Weights of a small transformer language model: 6614 steps.
Each number is 500 + 40 x the weight over its row's rms, rounded and kept within 0 to 999. Layers, rows and columns count from 0. Numbers have three digits each. The size before them is the row's rms in percent of the matrix's.

# q: layer 6 attention query, 256x256, rms 0.0331, rows 0-63, columns 0-31
# k: layer 6 attention key, 256x256, rms 0.0332, rows 0-63, columns 0-31
# v: layer 6 attention value, 256x256, rms 0.0332, rows 0-19, columns 0-31
# o: layer 6 attention output (transposed), 256x256, rms 0.0411, rows 0-19, columns 0-31
q0 080:488451442528526619520467510508402576528486531465478505492568452558383567515492458462491444524589
k0 068:447459449458503425451544517626480465463427465494426497468511500514486473509546585522573501451460
q1 074:543525464542477565530500467439493465490522562504492514497487451472457491511539475524480481461464
k1 080:458471517482502498424512547511523581479493468531492482469440518493505471603438554456465560526487
q2 084:485465568532474446517577539486528480491502419580555473484452506476544442482489462527488556450451
k2 101:552516478543477536511476445526527437525511577478497497507535483524538594481519471477483488452516
q3 082:406524547468536491443566506540530512498504462516561507518520547424594458499379539547444485445495
k3 083:520553498519548494451540468463603523541525489530419508486472515462513553406533451475544460479510
q4 092:512501487544497541499523492539491473488494477486464489501510603509454516516516475504503525475494
k4 099:487483470471504524457419483491456446527502538469557489528580428531566506479509484496464492509507
q5 094:483485572540458469506547546480511520501523483537526500517512567498484446498452469481525537418480
k5 106:530517499487508469490531504545479493509522465516396501517442517542576536463519487493479479501573
q6 102:477501510466534471519452503547497470442504523506502542491473390490507513499502490483492505545502
k6 094:541534470473487540555541475522515499444482516541529516454473522436432474583464441463478566464455
q7 085:559457460516492513422463552607420489539498555422479475502496507504413502492484450481551537535533
k7 097:548517479434446560444548487477492483420508467492468502539488506472531504490607460461473522450546
q8 101:435498517474536434527469566526491511491467483496572547492537392532449497478554500477511518539477
k8 106:560554505460458490477499399546537486470512542502509523550446529436533472580497518518482482483457
q9 118:491404525540485549427500514553438477542475530489489453461502525525400528482523445492517563526593
k9 111:504516511410417486452512536506470534499470479443495573486488496523512488498530477459519529449573
q10 125:524480414524504504408512476489414538549543538496434433534527549497509562481489512553481511502511
k10 088:602531562420490515467508474498451444499545491572490544515496417497499529560504569492482532494463
q11 109:455444553498539533503488512524481471527490482490563490520494509514413475488460518478492594518492
k11 124:480507444514548396514491486499488459508493546554486504508553519514444522476398588506453481491489
q12 096:496481510471479453457524516492517542514436514534514563534525507432517528511596475550462520488532
k12 100:498465513409416512473569494554462487498509497379473509516456565480484431468605430510493535442536
q13 102:462506399418476449526430543450471544478445535519473466478462555488563511471515467541418503582582
k13 096:475465561501470483534470497561485494585495499535548504523497484478531484586470506488474508548544
q14 101:484449531539563502509435484475477457435506452434561454548480508445455464466524503482531486544553
k14 094:492491481448556512491523514436460446509475518528589489523495465431439474529522478539477491449545
q15 096:499491521463491469460501571549556480465545555522575506487510576503423544549545422506524557464560
k15 098:510466505532509495503539504498498504586516515484492494441448577490559467499502535495512487565477
q16 098:473531450504554506569388418510481485551449510503557427515589503532379454476457479473511477496530
k16 094:442430461526537428476405462470485490549430517539431428513554511451503507432551507484506516443502
q17 093:493542524473508487456508552526455484495522519524573471460512563431525476515474454484545508458497
k17 093:429439527473517451418489467462453511483508488535538462458492503430497481497508562477470473473444
q18 102:475433468495509461520546516578527505512574510550493531498466510580459527518480461501486495535523
k18 102:479521476556502570509463491429530448492555547503515441503562461514514561523511457550492490536445
q19 099:528559522495528485483541484525513402563442497549486467459568527429563531470449501480514464471442
k19 097:584477521489518525494511483479557477470446601479451543393561464460561469496536534501527494487522
q20 106:515477482476541526545524529499498523434520438544459515463462456461511480487518502466540505564503
k20 103:513498547535556490510609514443490497484515486546470516445480420504528482501593558466537472448560
q21 112:461522511461515433514491412486477446533531501469483444500485430505517499521389517539489598543464
k21 112:499507525419528500454431468520484501474525461489493491582568526523486507445496551468542456534482
q22 096:563615519544478545439573487507527562482454465573443489485480504495542498583414500525425528541485
k22 096:471593464513560469470505483482509438457478469542480540516439483404595462536539558502555561500451
q23 100:551529451535474509473426487520471516529464480479537472480459527495445481501494473588564459457493
k23 098:463521529548516496462485472467556546566493441446533509474498521554449524458550465518554461479479
q24 103:494545468520573522480478451529522487426528501583525504545486467453578527509477524452435553496478
k24 106:544448433480536526487534432486421473511526496484437488529462486502541606566524526502529518624517
q25 098:500527549507462454611436485561530542525501516501503488469449534475525476521501486544469422465544
k25 096:466547513561476486532472615471533468452480558520516488470525489463488507511539478483513497438473
q26 100:458481539480485508530495527479495570543529447466510580463497460486540444508544519507486508517499
k26 096:434466552510488468518524505503527497504547458469531524459560527503466504433606506502548526506551
q27 102:518529477399482449528493473553473495529540460516541455498487589501453530524443474546489460495522
k27 104:441509453492502464496530467450547579500511541534460505521501470490472505487513476496491460480561
q28 102:466466453517575563470544517496483469485463539551518460450431485536473544534445510497572437487429
k28 099:475390532545517534579510488503507500480470466469540536506557448464433544562563513460515523480511
q29 101:520548545570505501455502479509526490588459516534481520466506565521476463535511488515519469500450
k29 099:558469511496479519514464473519535513436532553535466519471514567562504490554552502467545462494405
q30 107:480496518585529523525419533472502523501502513563503428543517511473461478431574493510471539490520
k30 110:438533472528502507576499404438520472488466568471522455522548490475407451477466548485553471457500
q31 094:499542482525495535437501457505462564553515501580448474469492483480496454557563431474522459494497
k31 096:523530498498528504491541534512436438430520504567560499559493526491444436552467485539514515486518
q32 104:562493523446476524523569470562462486481404478537469566506448499458478464481528516443502548473514
k32 105:504545463455495527568513510513487537455485465526442555453501483548438488563467487453553561438447
q33 102:473486491530523577537543545434536508590486501470535484467502475533462514487480495486490476462488
k33 099:453509471529497444490486598542480444520569525449490489407542450493481517536426522477546452422487
q34 104:485490519493556508515524571529512371543481520531434516515437513509469565531536546525564511536548
k34 106:561476550466474458495507519488517485464542489454433507506437537547532548568544581488580538568466
q35 099:491453521521573574464414404542566536516458525468451498445558504504404595458526520517567530500543
k35 101:492445518595499548501488468532446452555518510522440497527488529437372506535475501561507529477505
q36 101:519540526499403436530477561501502508513492551505524483493551387457534452512479456526463456438481
k36 096:486484540507479494565467446494525512480538465503576504491511513503564492502430522503441445433533
q37 103:527571418478528560456524445517481446552527542460470488517445454532575500544512506559516546526477
k37 098:557534520433496529554518463534469504534465507465491513517503485530515506469531493537519545530515
q38 107:493440514459428579500523482531444507439474464555455446555476462406510511497491478559514496508487
k38 103:528482553487487560549516493548457456501499406523477493562476526456457575512475517514566583530486
q39 106:519481480467499566509403483509507615491469453465480468496496535519433482572548484553494524508465
k39 103:456477493516518558542409487502458518413540441559535512527492516486488484491462495523501492436501
q40 099:558487551472543517611519450489514491462554455467572521458527449558436394463517563476493437516437
k40 101:519498506521564569556499495462526465485518391489564452534478580499456522446439551498460510467382
q41 097:532492488470521461478557558543468447516495559527473537480493496508544474506454561526467489510548
k41 098:492501486454481403508569453522461452518477554503462499509490476526663482481503501557544485502487
q42 097:552444527472491497445478505455499489428571536519513495438472492528543500450496467515504476489561
k42 094:543486492497507529421541519478472541513540571488457463518540462559552458511446471547538556451485
q43 100:522549499401499554513508558475484513481491527470539491501490460486526532537491437490406463496492
k43 098:557474541509526542455454504452508417482562428543569479512512473464426432537453498516510523505507
q44 105:509516541467475612491547511577508400475491462563473522462501508474535552510482503471568562521515
k44 104:524487490497540557484443505571510567537466437493546530488491507547509517558488583540475529568502
q45 109:469485517514523541519487499540580510456516489491541461552535523496429489529553453478479501498435
k45 111:438473504504507511486581473472450477533472507468515500535534433527466466523565574470491425511514
q46 096:493503475534401431523513575463452501448523454487548463524525559543477540499545484521527548400493
k46 100:483461534422479469582537484554471495564468532483557523490482467486504465558493496476522562508469
q47 102:502490533576579467519488497417540475494503480493496459545419530498493467544537513550509540468508
k47 102:490479500517520471568442424479521486484516436469460455536504483551430523480493516543496528476504
q48 101:450502533480410543466541515538533515447501497493554485504492468508500491555538507491517500491510
k48 099:565494576499466461580568511458531490511495568499536500436539531471459474484599517438533525460560
q49 093:532469487503514545481483439474447491572489494469555511552546596551484423477535478547507576465448
k49 097:489475412514577523477512441464494569584551586524531491445570542486379491496450473499513476468505
q50 100:550432538527483420535415555456484462502462536508502564481533466495560509452469526447421432526487
k50 102:556518474539570497423478530476448514595465494478525512538447548500530538459534526492461454527504
q51 100:527489516473496478485512525490561528487502496505486537463492546502424481491576473467514530558513
k51 102:490535552427474487491547435468533543532495478501502526489459513466473430569506469467543436479466
q52 099:496458464472458562515497516535521498465467439511485510509392483503514429469454510477454507553480
k52 099:428484510457473510463493463474515436463527512509502440508493498524536463491486506468458533464433
q53 103:558525484490530547566404520445503468435516452493517520496530503499512509486546541525485542519445
k53 102:488482498537554499517529444551461437498432521606488488459421538448398454500457477503473559501533
q54 102:529539444530507502472496494504447563597572608431499565481557593493514501442501488484505487536487
k54 098:543544524561503467529504506507521487523486608565491537495500537477556435541450476528434438543548
q55 104:467459488536563563484458550411461495564479480516520465463507504550476468430522562486482490433452
k55 103:499506487515417556526542545437518588542492514512413553479521525508453529524586554536521468456533
q56 110:487486404497549544463533425603394541493506470486514559527471503500449443481585470485522487511505
k56 109:463508378508535485616568464626485539492536495475526506488502479472452469500522453557535527390547
q57 102:522504497477526466507491568494543444526546511449511474428579522528558464561553458500501502449415
k57 102:529475547507528448539518472488499488503518465429549462402538462586530453517556552449525478450407
q58 104:432459462525573499584470402573457492496514510486454500549478460537540471538549448487442525572529
k58 103:486484506499594471514448483521479510492444455550505512502566521521495490476479567486517582554611
q59 102:447542552521428471539475504558481522488480474458529478550469598492506537446458454457480567506471
k59 100:364495545441478521505494465493514417506460469470488438559494519531537453521541557497522513493602
q60 095:520499540513489514500549543477479473581532418499512540543462430438496491505532509514465513495554
k60 095:454477509464520479591518598474535475483493423521564555508547463464552503473530544488522509506531
q61 093:486536557509507535429497522459550483464549436497553494581462545466474450501512503551493496440525
k61 096:460503516480472523502511518468515527425530534524517463462469500510483483463472503457483478540514
q62 093:508542487526505451531496509503526509511524485458528505487495581471476469513523570546515495513477
k62 095:497509417548441487469469483504481556469441463479506404484475479564429421461524479481493475582512
q63 101:541519532472472513539518549520537468513531582555492446546558480494482461527508504461495420533540
k63 102:548527482440525438458505535581476504530543527498524488483508511500439455473540522506517495539491
v0 109:541535511490497482519429447512545562454534482507476538511447534413452548591450521459494494551500
o0 115:520500479572473463488540551479489442540496467498517448506560506557536455518471463487482487515548
v1 100:499515453436493518529479480446491511555477544506493440523492451540494465464508510516459455425515
o1 110:527559531553490501536506510549472506412518420522454502466534480499443531533489491504567504543549
v2 094:481514509474539534522504455472536575523454500545512519546490518476496433497505494510503466513569
o2 103:500474476495494578494542522547436491473502542470456531511508476520432457537450529508478534460428
v3 096:477506535499568512407547435482485490448492489495482542468485537416530503544436434455547508419507
o3 107:480465537503532487487544513523483471526456553483516531501510517535445481569610551489451445514539
v4 106:474483521533427518479523515548515502508570539543511503527507458528449503470466523477490524535597
o4 116:482515445579488439506461522463461523552547514545494567520425496445560567549497505512522463520432
v5 100:453468526492563425540493521468487542464513512524468564571481444557538538488490534592532496561421
o5 105:526469482493439553517506488490499440508478513508557483477490520504422459523556416433420465492523
v6 091:524516512582478495511551510501480544450492540501436541543487561406504543565462480450516484517508
o6 101:484496546506498447431569557475576460444538486541593492472551470507477521523480479538469454514473
v7 096:497426551485447483481547510551466413523459541475472533523492500532496501478488474557494516502547
o7 104:519527451556439488556494470500476529474539509547552491595536455466507479537482458476507515448513
v8 099:449456555522545526523489461549478476483533536479548506499513393507498454484471600508539456483559
o8 114:496520529516465465455527520478502551519441468500501486380473525523493520513541439519481477572483
v9 100:519515545567451458454500493441559459530516532454484553494527437466497524486447510485493555430487
o9 111:443380574463497526532529543457531597471468526555516518493528530535544484470482476482509512526540
v10 103:460456485579517469512544462467507481470434472564508433444467520587551581474567402492493496466570
o10 107:527567510498473505488488530473461584467560500475479521511455545464536462457532559494471456540473
v11 100:562465422469536526607569499578500511513485504441533535495549439424569487505476524544492458504441
o11 107:519595445517503525460430527510535528496508464500448515406468510574470500541500508509534566393449
v12 102:572525440505578461520481499439467535460445506582518490490509473513550506523528541430445561565544
o12 115:488509466487376512467463490524443476498494476500445474478470469495522557536530497476566455488468
v13 095:503452518467548470523485507480486508478495529475577465502532388559512531477528517438553496456524
o13 101:522467495565501521443588556530491524494523446541481445478442552450461487514401503518513483533429
v14 103:518527441485473518496510488548517567457505537525521498486539512542446513531514532475471500470490
o14 112:554520526509508537542469479533473545517473527487526414470458503456541538509464498509488461498605
v15 099:555487563509519483561493476483520429482578498464505474541523593483537591574485501485519531522516
o15 105:484524460526482578414540528483487547543537450494539501448479422473466475494515502438518510408489
v16 100:452453522504438528515496609522540464503534500455502489525505526471523481516478449587487592509467
o16 103:485554464505571443512539470525459481534527551456508525478501491527477571540521424477477436478471
v17 095:457461418472517533511590529515457575522529478483508479538515465519576483464452488553559559422493
o17 100:437549552496537538514481516485513460490426513520536483486475553435529514542474489536463500572486
v18 091:519448470500543552479440466540471537455464519489560514480464414512522475513531399537500511538504
o18 101:495522462462460479547463570489526464551564576543467444461534487501465530497431515503514585537574
v19 101:545463496509502420439526531509485416413514531502525558437506566489545495550502560526465508494544
o19 116:464532475527531542518503521533509515535493381428504502444491457490439544489566494535505441528518